From a checkpoint of a small transformer trained on Wikipedia.
Size: 16 layers, 12 heads of 32, MLP 576 squared ReLU, vocabulary 2048, 15.3M parameters.
Architecture: RMSNorm before each block, rotary positions, embeddings untied during training, normalized queries and keys, some layers without attention, local attention windows, gated attention, exclusive self-attention, value embeddings, hashed n-gram embeddings, a smear gate, learned residual scales, skips across layers, capped logits.
Training: a variant of Muon for these matrices, 7383 steps.
Each number is 128 + 32 x the weight over its row's rms, rounded and kept within 0 to 255. Layers, rows and columns count from 0. The size above them is the row's rms in percent of the matrix's.

# layer 12 MLP down, 192x576, rms 0.185, rows 0-191, columns 416-447
size [ 99  97  99  98  98  99  95 101  99 102 103  96 100  97  96  99 103 102 104 106 101  99  95 103 107 102  98  98  91  94 105  98 100  97  99 100  94  96  96 104 103  97  97  96  98 101 102 101 103 101 103 101 102  99  97  93  96 100  95 103  94  93  96  95  96  92  91 103  97 100 103 103  99 100 101  96  96 100  91  95  97  97  95 103  99 105  96  99  94  96  95  98 104  97 101 103 101  98 100  99 100  97  97 102  96  94  98  95  96 224  98 101  99  99 101  95  95  97 105  94  94  96  97  99  96  93  99  97  94  98 105  94  95  94  91  93  95  97 103  99 100  95 103  98  99  94 179  98  98 107  95 104  99 103  97  98 102  92  97  96  98  96  90  99  96 100  95 103 103 102 100  97 102 101  97  96  99 100 102  96  96  92  97  97  96  99 102  99  92  98 101  96]
[[107 151 169 122 114  66 107  76 136 103 158 114 135  69 138  95 149 157 102 121 134 112 160 158 155 169 191 150 136  90 177 127]
 [151 116 151 137 153 240 108  60 168  81 132 197 136 169 120  65 127 110 149 119 170 145  44 116 165 137 144 103 153  84 115 150]
 [ 97  75 155 140 164 115 138  81 136  96 111  73 118 155 176 130 169 160  89 136 183 143 160 195 102  78  88 107 109 142 125 146]
 [127  88 197  87 167 182 166 170  92 150 157 161 173 115 166 159 127 140 112 132 159 119  92 137 135 116 128 104  84 171 142  92]
 [ 95 101 170 148 184 169 141 110 105 206  38 100 104 135 143  98 188 161 147 123 126  98 169 145 119 133 124 114 104  57 120 139]
 [124  55 110  88 133 199 120 130 201 133 132 166 130 195 133 158 129 170 127 101 124 190 104 138 171 147  96 157  95  81 146 206]
 [ 96  44 105 155 205 163 140 156  61 128 119  99  95 106 124 124 106  91 131 146 188  79 166 130 111 136 170 159 134 130 128 133]
 [118 113  70 108 144 108 136  60 182 155  85 146 116 146 118 163 164 137 124 146 123 143  65  90 192 153 122 107 127 140 133 109]
 [125 141 106 139 113 117 116  64  86 113 134 121 110 100 150 139 131 122  96 128 175 152 154 133 128 147 176 127 125 138 131 127]
 [128 120  67 126 120 114 109 143  77 123  81 155 120 149  65  70 150 147 170  80 167 110  81 145 120 132 103 111 162 108 193 111]
 [186  99 139 173 103 143 157 162  88 149  91 128 164 147 183 125 176 104 127 131  54 136 115 103 169  85 102 163 105 137 135  53]
 [108 167 110  60  98  95 143 111 121 118 128 106  62 135 120  86 193 135 141 123 130 166 154 139  81 146  54 155 152 161 166 116]
 [134 171  75  92 181 113 116 124 147 177 157 157 142 163 134  98 132  96  90 148  93 132 148 125 147 143 128  93  75 152 148 118]
 [120 174 136 202 105 117  86 224 114 142 128 124 139  58 157 106 146 122 122 105  86 142 185  95  61 123 111 171 128 141 124 146]
 [145 109 169  74 161 124 107  82 114 115 151  99 156 185 110 124 113 137 133 131 147 115 136  99 166 121  92 101  86 159 130 113]
 [154 114 159  97 149 130 130  95 142 105 140  88 131 141 124 151 144 106  75  67  60 140 121 128  90 120  90 133 115 116 148 122]
 [126 146 106 160 143 154 153 180 135  69 139 164 139 101 130 123 116 141  92 122 148 133 111 162 129 167 142 142 139 152 144 119]
 [130 154 152 141 129 145 140 115 137 150 106 124 100 149 115 124 137 108 119  64 111 201 111 142 128  88 139 165 130  77  76 187]
 [ 99 138 145 185 155  97 202 134 147 146 111 138 135 190 135 132 119 164 153 115 111 139 125 146 110  81 113 120 109 113 142 154]
 [118 141 139 147 127 132 128 133 141 109 148  78 101  88 118 112 114  96 107 133 112 121 170  97  83 121  69 127 122 176 169 101]
 [157 175  63 120  79 115 175 125 139 175 168 130 111 115  96 140 138 135 148 126 120 123 151  62 119 138  97 141  67 242  95  90]
 [141  94 161 175 120 114 118 163 153 104 199  99  88 130 127 177 137 107 136 119 108  48 141  92 134  75 149 177 133  97 129 179]
 [114 145  71  88  21 103 120  69 114  87  83 130 140 123 123  88 137 147 119 129 142 115 154 145 149 123  98 128 108 102 156 126]
 [150 135 113 137 144  75 141 115 117 158 151  82 160 103 116 110 101  87 136 107 131 122 138 135 180 155 148 106  93 133 131 177]
 [151 126  50 105 130 139  95 142 148  96  85 128 130 114 153 126 112 147 147 121 160  89 121  77 168 113 109 109 166 143 115 169]
 [106 145  77 103 117  74  76 171 125  75 149 116 114 153 176 134 135 174  86 149 131 164 140 123 127 157 125  90 174 136 107 168]
 [117 155 132  67  53 148 113 112 111 158 136 124 129 176 143 212 179  85 104 106  91  96 128 103 160  97 100 121  76 127 133  73]
 [112 114 127 138 192 121  60 125 155 145 143 156 167 119 142 210 123 131 179 129 142  96 225 153  83 107 113 143  96 133 150 126]
 [132 127 137  53 112  87 206 120 122  77 143 129 155 136 117 109 115  92 148  51 144 125 148 154 126 136 146 154 126  80  98 160]
 [116 162 172 138  70 102  72 131 120 167 124 106 102  67 102 169 140 139 118  82 112 172  94 119 163 112 147 117 150 104 119 149]
 [118 123  57 111 138 119 137  91 139  88 128 156  88  14  80 114  53 134 134 108 176 151  65 132 116 122  85 136 126 116 105 157]
 [127 116 146  92  63 155 143 111 112 125 110 153 115 113  84 151 147 148 157 146 125 137 137 135 182 127  43 111 135 146 107 159]
 [145  89  72 156  89  74 125 127 143  90 135 131 170 146 136 174  94 150 153 108 167  93 157 204 107 123 114 154 178 126  79 175]
 [116 112  46 131 162 114  89 123 161 154 171 103 160 128 128 193 159 167 159 145 158  98 131 126 111 100 148 141 115  90  99 179]
 [152 107 117 140 129 141 191 133 140 146 130 115 130 117 121 140 141 175 107 132  88  97 112 145 132 128 123 144 124  93 102 109]
 [107 132 152 134 105  87 136  95  91 144  87 133 146 168 168 128 137 144 140 105  82 104 161 165 199  68 106 200 134 148 168 161]
 [142 126 130  87 128  67 124 137 133 106 159  90  98  94 129 165 158 138 143 134 116 109 149 158  76  66 155 117  63 169 136  92]
 [141 176 121  86 146 141 102 188 140 129 128 125 148 164 143 111 174 129 105 156 128 173 162 161 152  81 150  97 166  89 133 129]
 [141  94 160 133 176 154 102 178 137 146 105 141 118 120 123 135 120 169 142 149 110  91 124 126 169 135 176 160  84 143 107 155]
 [108 120 101 142 103 140 109 151 158 123 153 143 155 110 171 134 135 107 178 199 122 141 151 116 117 134 185  91 156 132 118 101]
 [126  55  73  83  99 164 135 127 127 105 183 183 130 111 147 125 140 150 109 128 122 141  86  98  73 134 166  48 164 101 111  68]
 [128 167 110  62  84 169  60 123 108 108  79  82 167 124 127 190 152 120 119 132 113  64  77  96 115 139 136  70 102 130  79 100]
 [132 106 184 130  86  80 128 134 136 101 131 124 109 109 130 169 103 127 160 129 118 159 135 106 120 145 108 153 109 140 149 127]
 [154 155 107  79 182 137 108  61 116 132 123 114 153 157 105 139 137  65 131 121 117  62 156 187  91 153 162 164 183 147 119 153]
 [131 114 164 147 120 133 144 141  83 169  89 126 108 163 168 113 149 131 115 149 140 128 102 109 108 149 156 169 110 191 140 135]
 [ 98 132  99 159 102 161 108  98  86 149 104 118 108 113  96 129 164 141 104 135 126 151 122 108 138 149 167 215 165 189 114 206]
 [110 135 176 150 159 154 122 139  90  69 179 116 136  98 117  96 168 106  91 128 135 123 202  99 126  87 122 160  76 179 195 105]
 [132 145 126 116 106 152 146 147 126 181 145 123 103 111 141 166 123 129  93 133 128 138 157 116 100 137 163 146 109  94 124 138]
 [121 122  84 186 107  84 164 136  85 121 147 117 162 144  85 159 125  96  88  45 133 145 151 135 155 212 173 163 135 176  91 131]
 [129 157 127  99 120  93 128 140 134 192  95 117 168 100 197 131 100 191 140 120 104 174  98 139 145 100 161 155 187 113 188 137]
 [152 154 101  96 150 131 117 117 122 155 155  90 117 174 101 105  78  88 117 110 118 131 104  74  83 141 183 100  90 132 144  94]
 [136 170 112  38 129 188 144 114 113 101 140  83 150  94 144 154  73 150 114 142 121  77 141 150 142 148 162 149 139  90 144  97]
 [142 105  94  88  83  92 144 178 123  93 110  60 147 108 117 106 117 149 144 124 150 151 154 205 119 135  99 135 157 140 150 123]
 [ 92 103 103 164 192 108 116 111 135  88 141  87 119 129 134 178 166 102 140  39  86 121 100 165  85 119  85 135 157 170 118 137]
 [130 116 142 177 135  93 108 128 100 135 162 115 172 102 151 185 188 176 172 179 105 148 131  90 104 107 117 110  90  96  75 142]
 [100 134 147  69 132 111 127  95 187 122 161 142 110 170  64 117 142 107 162 131 166 177 119  68 106 109 209 107  83 116 134  99]
 [130 101 113  81 110  74 115 112 120 105 121 136 122 138 144 129 131 142 112 143  99 124 138 178 100  82 126  79 148 169 100 141]
 [128 176 150 106 162 172 144 133 136  70 138 104 107 100 165 145  94 172 145 126 105 111 120 132 127 146  73 132 146 153  82 136]
 [117 135 162 142 150  34 133 117  94 111 132 141 165 171 152 156 147 133 108 127  97 123 131 162 146 137 117  71 155  90  74 110]
 [125 133 119  97 178 100 124 128 144 132 157 141 112 144 120 188 167  74  77 128  91 105 113 106 127 190 113 104 149 152 111  52]
 [132 160 116 194 102 140  97 137 112 197  88 137 169  58 140  96 110 181 122 102 101 169 125 157 170 153 120 154 157 137 113 176]
 [138  96 129 217 109 134 114 101  94 107 173  98 155 176  91 145 166 113  86 131 125 178 100 112 117 144 114  91  74 124  92 164]
 [140 170 108   0  98 110 114 140 127  82 168 147 154  91 123 128 134 126 186 168  92 144  59 111 139 193  92 113 174 101 125 148]
 [135 131  98 138  97 137 147  84  94 172 137 107  97 151 155 134 127 135 114 103 164 111 186  75 123 164 102 141 139 106  99 120]
 [146  90 115 100 161 136 110 164 146 162  92 101 157 122 165 105  44 155 101  28 141  97 132 118  70 159  35 158 137 207 106 127]
 [129  76 121 143 131  62 156 145 110  98 174 145 164  43 202 150 124 103 115  97 113 131  71 132 119 156 168 187 128  83 128 184]
 [131 147  83  88 111 210  67 110 156 118 163 158 138 118 106  81 118 174 123 133 118 147 145 139  87  91 145  94 138 110  64 123]
 [156 148 153  69  51  81 172 117 123 110  96 113 125 108 108 106 201 179 104 112 119  74 107 134  83 115 121 120 103  72 153 120]
 [124 124 138 116 144 117 149  78 102  67 142 112 133 105  89 117 113 118  75 150 114 152 120 156 168 143  94 162  83 179  92 144]
 [145 162 194 138 145 137 140 103  93 173 116 119 151 184  80 120  84 126 105 156 101 175  81  64 119 186 138 127 105  68 114 135]
 [137 133 150 105 170 129  93 129 153 142 170 179 155 135 119 146 132 152  98 139 123 148 113 101 133 137 154 164 207 172 200 118]
 [109 162 154 161 145 131 162 137 125 135 163 132 166 131  84  56 125 164 172 119 120 153 100 147 153 121 120  75 169  95 144 106]
 [115 151 155  99 113 102 104  92 129 124 151  90 163 211 139 148 118 117 170 148 146 153 154  94 141 108 135 138  91  80 167 139]
 [130 154 138 150 109 162 128 145 151  61 149 139 103 114 154 128  89 151 157 189  49 131 113 111 140 138 159 117 124 122 143 177]
 [129 198 146 138 166  99 134 167 130 202 124 127 115 115 159 152  42  89 179 101 115 124  89  97  95 160 160  87  95 132 107 124]
 [132 102 102 161 168 126 115 158 116 128 112 159 145 100  85 120 131  62  87 152  82  92 159 140 164 176 185  90 116 157 156 141]
 [127 158 112 138  92 131 162 182 121  93 119 126 125 118 122 105 113  57 149 197  93 213 137  78 136 104 103 111 152 131 125  74]
 [123 140 129 112 127 143 150 185  67 122  56 137  85 148 131 140 176 124 117 143  93  98 135 134 108 144  92 129 200 148 109 105]
 [117 124 128 153 130 100  81 105 126  95 155 146 162  70 133 133 125  66 109 108 135 109 173 188 127 146 157 141 121 142 148 150]
 [134  61 171 148 126 148 144 114  91 183  99 136 186 108 186  87 166 130 155 120 152 104 107 152  75 137 155 177 147 110 130  77]
 [108 154 115 119 132 173 142 200 135  89 175 115 153 137 110 131 148 103  74 176 132  94 119 122 150 117 115 133  76 154 125 151]
 [144 177  62 118 148 107 159 173 152  84 120  91 126 138 107 204 167  68 114 180 138  98  97 140 132 138 107 104 150  99 132 120]
 [123 149 148  97 100 140  94 118  85 136 124 114  91 100 100 107 197 142 112 144 152 126 115 100  48  93 122 134 121 143 129 119]
 [149 143 195 119 182 106 171 159  78 128 115 195 123 103 134 141  83 147  86 154 178 183 104  75 110 126  90 104 112 121 109  56]
 [128 102 159 117 148  55 112 148 200 106 145 148 129 158 139 164 121 100 112  45  89 149 151  87 146 180 155 165 170 188 140 115]
 [113 133 118 112 109 163 190 122 218 190 153  93 183 159 151 193 110 123 132 127 129 144  76 159 167  54 140 128 101 142  94 140]
 [132  98 111 144 108 140 159 110 133 198 180 100 107 216  79 128 152 138 177 101 147 167  86 137 131 119  74 108 129 105  89 119]
 [128 169 115  96 107 147 134 152 114 132 121 117  53 117 173 104 158 110 193 117 147 148 121 183 151 168 180 125 104  69 100 168]
 [159 102  82 169 145 122 136 162 166 141  45 126 134  97 114 126 103  94 168 157  85 165 118 108 167 139  94 111 158 109 196 120]
 [132  87  98  98 109 155 122 164  85 175 198 100 128 125 178 127 118  88 146 104 168  79 148 180  98 147 155 148 107  98  80 125]
 [105 130 164 144 157 109 136  77 111 147 144 144  91 158 144 129 126 120 146 149 130 127 158 174 133  89 135 173  62  94 130  54]
 [123 134  91  72  97  74 114  88 142 125  92 128 127 128 150 111 117 151 102  79 120 107 143 121 107 138 157 159 116 117  63 155]
 [119 174 115 117 155 106 145 123 141 120 152  88  89 183 163 132 159 186 177 127 102 134 133 102 146  84 126  98  53 105 136 113]
 [114 170 104 128 145 101 115 122 118 201 184 122 147 199 125 141 118 110 155 103 157  99 114  99 141 203 160 159 126 140 125 165]
 [122 166 128 118 133 117 126 102 140 114 164 111 115 147 183  63 114 166 119  99 138 138 131 195 111  88 117 109 128 148 111 227]
 [120 183 129  83  95 115 105 102 127 125 140 165 120  49 183 120 137 165 115 143 140 152  60 134 150 174 156 153 110  92  62 147]
 [ 92 118 184 149 151 149 135 199 135 135  91 164 136 157 129 145 151 148 129  96 135 104 138 104 165 130  97 162 105 153 119 115]
 [117  96 134 113 124 157 171 110 162  85 137 130 209  92 182 102 156 190 146 138  64  93 107 112  99 174 113 176 152 109 107 123]
 [113 107  99 158 175 149 110 157 122 137 152 132 169 137 146  84 159 149 137 116 141 113 134 109 100  65 112 174 106 131 108  30]
 [131 137 108 163 161 113 183 156 148 121 197 148 146 232 163 126 154 117 155  55 113 125 122 106 107 141 136 196 167  62 111 111]
 [122 136 106 106 141 111 111 133 109  29 173 156 130 138 122  82 100 124  89 126 189 140 158 174 116 135 178 114 110  91 158 110]
 [114 146 138 173 147 163 127  85 110 170 146 103 169 122  99 127  58 153 122 126 168  97 139  80 105 129 148 133 154  93 163 160]
 [145  86 120 183 187 183 109 138 119 185 144 125 156  82 152 147 104 109 179 139  84 126 138 123 111  96 103 179 152 148 104 139]
 [112 206 140  96 139 121 142 141 205  91  73 145  80 184 123 134 112 161 154 187 138 143 108 123 170  58 202 149 102 128 145 110]
 [129 129 107 154 104  96 122 170 160 141 138  68 137 136 124 106 134 108 135 163 125  85 136 105 167 147 115 153  95 137  75 178]
 [126 117 162 105 154 106 147 190 180 155 154 125 113 129 147 118 130 132 166 152 158 116  94  98 100 116 128 116 141 199 135  69]
 [129 138 113  57 130 120 126 123  77 107  93 150  96 153 109  79 115 104 113 138 154 171 142 132 175 113 121 173 115 138 121 115]
 [133 131 113 160 146 137 104 201 156 131 143  93 101 134 121 112 113 103 169 141  83  90 129 130 104 168  96 126 156  86 159 140]
 [148 175 119  56 136 140 135 119 142 146 131 107 151  45 154 121 139 133 162 114 153 149 122  70 143 155  82  73 134 148 135 126]
 [121 108 147 144 129 128 153 120 138 155 161  61 197 136 169 148 190 172 178 180 164 107 151 150 120 140 118 109 155 160 102 148]
 [120  80  98  86 126 113  54 119  82 173 127 144 118 125 154 110 151 137 213  77 158 165 137  82 114  64 160 112 168 146 121 129]
 [140  95 134  83 137 192 116 130 149  28  90 132 115 169 102 112 110 137 146 119 112 158 102 142  72 134 161  83 123 104 139 149]
 [110  89 150  94  98  96  84  63 175  85 191 113 109 199 120 149 127 116 184 134 127 109 111 177 121 165 170  92 166 189 141 138]
 [148 145 155 109 156 170 103  99 133 138 130 177 116 138 114 133 112 145  96 140 166 142 155 111  90  49 179 137  66 153  98 227]
 [141 103  74 216  79 145 144 145 124 123 129 103 141 188 109 135 164  92 147 113 127 121 101 182 122 111 151 124  65 169  90 112]
 [111 143 139 110 140 146 146 102 164 150 100 144 149 135 159  97 101 174 132 123 139 186 123 141 176 162 113 173 135 132 156 110]
 [120 120 135 124 166 147  97 136 175 130 157 158 117 177 109 142 156 163 132 139 176 142  81 133  97 104 164 138 148 160 154  90]
 [114 123 180 152 145 122 171 170  85 135 111  89 113  49  95  75 170  84 140 152  92 151 137 156 169 125 162  63 170 121 170 146]
 [134 120 124 124  80 175  98 107 111 119 148 140 134 117 117 142 151 140 139 142 129 138 168 139 167 140 126 118 122 113 138 139]
 [131 102  85 134 130 102 139 139 134 142 130  96 112 111 125 141 113 104 164 132  62 137 109 115 145 106 148 105 124  53 123 130]
 [118 128 107 107 152 174 142 129 150 161 168 130  98 142 143  92 120 130 113 132 154 105 121 108 156 109  95 166 161  87 101 104]
 [152 122 139 210 156 101 129  84 142 133 143 146 102 137 124 124 153 167 143 150 145 190 136 141 133  95 106 127 161 139  87 101]
 [142 155  93 132 118 117 121 141  93  91  75 194 108 100 113 181 161  97 135 141 137 126 100  95 150 154 120 136 124 157  82 119]
 [117 172  98 141 125 139 157 118 112 207 129 138 162 125 129 137 113  86  94  99 144 142  97 142 104 100 126 111 143 140 144 139]
 [111 125 138 151 125 138  87 165 155 104 112 155 156  97 132 110 148  99 125  99 128 145 125 135  93 121  63 128 104 105 123 142]
 [122 176 152 119 109 101 169 201  80 131 117 110  82 174 127 115 101 147 141 160  92 144  98 121 117 152 102 105 113 130 105  82]
 [161 111 161 115  97 100 137 121 101 126 133 141 135 164 129 156 108 100 117 170 126 147 180 174 139 122  90 151 116 165 135 117]
 [115 166 148 110 166 158  53 140 148 146  91 120 150  66 104  99 163 149 152 117 141 138 173 106 122 143 137  87  83 175  99 102]
 [ 93  54 151 100 102 203 144 143 123 143 129  93 131  69 114 117 156  99 128  84  97 114 170 151 118 141 128 109 158 105 130  37]
 [133 187 106 154 149 149 149 106 165 191  76 109 117  27  97 160 147 133  86 149 150 138 135 118 166 146 148  70 141 145 106 111]
 [130 135  83 117 138 121  92 191 102 115 108 101  89 148  51 151 127 114 138 113 121 181  88 166  45 102 183 117 141 128 136  91]
 [151 138 158  96 138  88  76 225 163 166 144 110 158 158 115 146 116 127  91 129 190  72 128 118  90 131 153  98 145 160 114 168]
 [115 122 133  92 116 113  92 183  87 111  88 169  81 149 158  63 108 122 133  66 147 107 104  89 121 129  75 130 166 162 143 144]
 [130  96 119 126 146 123 125 145  68 158 148 131 136 144 144 154  90 125 112 120 141 137 124 128 159  64 189 131 145 151 114 143]
 [113  92 129  52 116 134 111  91 119  96 152 146  92 102 108 149 128 167 135 166 171 128 156 116  95 128 159 142  98 157  65  93]
 [111  87 181 146 151  61 131 212 133 124  74 131 133  92 135 130 154 179 110 121 138  94 163 146 141  87 177  53 153 135 146 134]
 [151 119 141 111 151 113 133 116 169 163 174 174  99 116 158 136 142 154 144 149 113 129  93 141 128  45 193 100  90  63  91 129]
 [122  85  93 132 121  97 196 133 170  88 103 108 133  98 149 182 166 108 137  99 128 136 117  67 172  94 155 115 100 156  78 140]
 [152 130 113 127 191 215 112 136 191 114 133 157 164 192  91 119 109 119 121  98 140  90 191 140 111 115 170 142 162 123 149 198]
 [127  92 150 156 123 119 148 112 142 133 144 121 112 153 118 104 110 107 129 116 155  95 165  91 146 107  45 120 110  66 169 137]
 [152 108 146 141  77  61 113  85 142 139 140 135 145 111 119 109  69 137 126 128 120 132 142 108 135 117 126 134 146  89 112  79]
 [109  83 113 122 119 103  80 129 105 113 138 154 146  85 127 144  95  73 175 134 129 133  97 110  86 155 168 122  98 138 141 131]
 [118  67 108 210 112  59 106 116 142 142 164 151 115 111 133 165 107 142  87  87 139 215 124 123 100 114  80 186 124 153 119 144]
 [ 93  80  78 127 126  88 145 184 104 169 116  99  94  73 129 128 122 133 140 137 167 113 135 133 159 106 149  47 129 131 144 137]
 [133 132 153 147 106 108 119 143 146 133 141 141 151 156 117 168  55  94 155  79  72 122  88 154 153 133 154 121 186  98  99 132]
 [132 125 121 117  85  97 118 145 137 155 115  92 144 105  92 103 179  34 114 124 142 150 132 116 101 124 148 187 147 119 124 239]
 [101 157 128 116 148 136 138 130 148 157 111 105 149 130  91 128 149 169 128 178 140 144 119 161 124 152 166 123 169 116  97 125]
 [144 141 154 113  94  92 121 152 100 126  85 125 150 101 113 132 162 134  99 103  92 127 221 129 108 139 107 179 113 119 160  73]
 [115  61  79 159 167 119 171 130 105  77 121 106 151 115 125  47 131 160 170 139 147 141 121 135 112  97 142 133 121 157 196 160]
 [125 136 119 192  70 130 109 110 138 110 123 138 116 178 108 145 129 164 117 148 124  92 115  85 100 134 150 124 140 147 115 143]
 [149 129  93 169 223 135  91 133 125 189 139 117 184 136 139 139 226 125  99 203 186 170 138 162 142 134 149 116 145  96 152  92]
 [132 151 138  84 150 171 151 103 102 118  65 127 131 133 164  97  34 169  77 115 142 123 137 161 125 144 129 135 148 120 129 123]
 [131 168 138 197 156 181 184 125 139  89 117 165 159 157 134 152 106 156 114 121 129 156 124  88 133 147 183 122 111 103 112  78]
 [109 102 134 156 106  99 130 108 124 145 132 149  89 127 170 123 156 149 141 119 122 112 143 117 140 103 130 136 192 126 114 156]
 [126  95 109 189  95 109 136 205 143 101 189  78 103 143  99 162 181 126 158 119 188 153 126 137 161  45  87 112  80 173 172 134]
 [119 151  93 118 128 127  83 154 130 146 170 171 156 164 115 122  74 119 158  79 136 138  93 154 139  97  85 186 136 116 185 113]
 [160 132 112  61 114 133 198 139 101 104 131 152 149 149 111 109 114  74 147 118 149 164 101 183 166 171 136 139 153 103 184 173]
 [124 135 140  98 174 123 142 135 120  82 165 180 117 126 109 123 110 105  99 146 144 118 170 155 137 155  97 126 127 157 129 115]
 [135 184 119 176 130 171 134 137 121 176 146 116  77 160 120 116 138  87 132 143  89 187  96  54 124  71 120  98 108 150 117 172]
 [130 135  99 145 118  91  63 117 160 142 132 135 117  68 143 181 161 145 146 102 130 134  71 117  83 142 135 184 104 155 132 118]
 [141 123  95 145 148 158 121  47 117 131 101 172  84 116 140 109 160 154 118  76 126 197 131  71 133 120 154 106 111 107  87 149]
 [130 178 200 110 145 127 161 132 110 166 124 144 102 130  98  65 134 126 147 107 118 162 148 119 105  50 107  76 146 148  78 124]
 [116 101 129  53  85 120 162 178 131 182  94 150 117  88 118 133 164 141 171 148 151 102 110 128  77 172 169  95 126 135 144 106]
 [134 147 156  75  93 242 138 136 104  82 172 111  87  94 144 131 145 115 139  95 171 151 155 131 158 143 192 147 108 121 128 167]
 [125  93 142  96 162 142 163 172 110 127 135 187 156 165 133 134  90 143 141 121 135 117 102  98 129 105 167 107 137 126 103 101]
 [131 144  96 147 118 144  96 183 127 115 168 174 116 182 132 137  76 142 152 133 127 119 134 163 108 160 119 148  72 117 114 135]
 [124 165 142  99 101  41 106 160 126 153 193  92 130 179 157 142 106 121 158 162 106 150 147 120 117 170 138 141  57 112 118 190]
 [109 131 134  52  56  82  96 105 105 125 174 129 136 152  78 141 132  65  82 148 168 107 114  76 129  86 133 187 155 160 110 147]
 [138 119  77 129 142 206  75  93 130 150 162 154 104  99 110 169 144 122  61 124 172 108 116 176  91 149 146 164 165 140 100 104]
 [137 157 139  94 164 133 186 161 123  90 116 173  87 120 179 130 121 137 105 142 170  87 122 173 157 121 117 158 117 123 144 133]
 [114 100 134 195 148 124 113 124 115 147 115 131 128 108  68  98 166  98 158  89 136 106 121 113 139  23 184 106 157 158 135  77]
 [148 113 152  85 120 113 138 179  91 141 142 100 139 139 196 148  79 119 151 109 125 177 138 123 150 100 110  94 120 135 172 112]
 [128 160 119 147  75 131 194 160  85 118 105 133 117 147 110 111  93 100 105 142 123 113 129 148 135  67 125 135  91 157 102  99]
 [152 104 102 118 164 127 103 129 132  81 151 132 143 166 113 130  96 138 166 118 186 180 105 124 119 130 124 185 112 158 177 140]
 [134 103  72 147  42 172 193  90 125 125 136 128 109 104 147  97 200  93 151 139 120 122 151 119 131 130 124 114 137 171 181 106]
 [116  65 104 202 139 156 138 177 101 143 181 152  92 132  98 100 101 133 107 211 147 101  90 121  94 173  83 132  70 154 188 141]
 [121  57 142 157 179 145 100 122 158 146 153 129 143 166 136  82 175 112 134  93 111  97 163 129  92 136 139 146 133 127  83 192]
 [140 117 103 110  88 141  90  95 131 129 140 147  97 176 128  92 139 110 185  92 147  77  23 139 106 199 143 123 168 134 150  67]
 [112 118 118 160 104 128  93 151  90  80  28 110 129 130 133 133 161 121 118 139 124 119 157  95  95 112 145 151  94 104 193 153]
 [148  82  94 100 143  71 152 138 117 113  98 167 177 167 108  98 135  77 160 140 145 138 131 134 130  98 105 113 130 119 109 120]
 [ 99 101 217  55  92 184 129 129 143 174 172  95 132  99 179 109 109 132 130  79  82 102 112 200 157 126 100 106 153 173  86 118]
 [119 192 169 113 130 144  74 148 144 161  77 127 126  63 164 117 123 133 119 101 115 114  83 166 139 124 129 166 121 130  81 111]
 [117 153 135 132 152 113 129 117 172 143  94 124  98 131 169 204 171 166  92 122 128 128 111 112  90 171  83  80 184 129 143  76]
 [175 152 112  97 123  78 107 144 161 125  67 159 117 148 119  91 150 100  76 110 108 100 164 119 147 139 134 129 115 146  98 130]
 [127 194 118 133 141 111  85 137 131 192 130  91 181 105 113 165 184 122 117  87 102 119 180 128 131 125 169 125 154  90 103 103]
 [151 124 122 165 123 182 189 130 143 162 160 112  84 126  81  92 103 114 155  57 135  67 114 127 162 158 114 154 114 138 103 145]
 [133  98 125 150 110  82  86 150 159  64 136 137 105  76 167 135 117 117 132 116 123 118 136 186 154  67 189  99  68 124 101 103]
 [128  66 159 148 135 174  52 107 130 186 103 110 126  88  86  80 143 117 164  75 108 153 152 163  34 143 147 136 104 101 108 120]
 [134 165 166 151 185 151  67 134  75 134 175 161  86 130 111 103 131 124 112 195 170 153 132  56 136 156 157 110 148 131 131 164]
 [144  95 129 107 177 100 129 181 114  89 105 145 146 176 151 117 133  70 133 157 127  95 148 105 110  65 154 148 140 144 127  86]
 [120  70 141 104 126 154 146 145 146 142 144 136 118 115 144 154 181 138 139 114 103 132 119 123 122 158  52  99 156 117 122 102]
 [117  77 115  97 104  81 137  77 167 125 101 121  89 121 115  96 162 128 106 127 111 173 139 134 158  93 121 179 115 129 145  87]]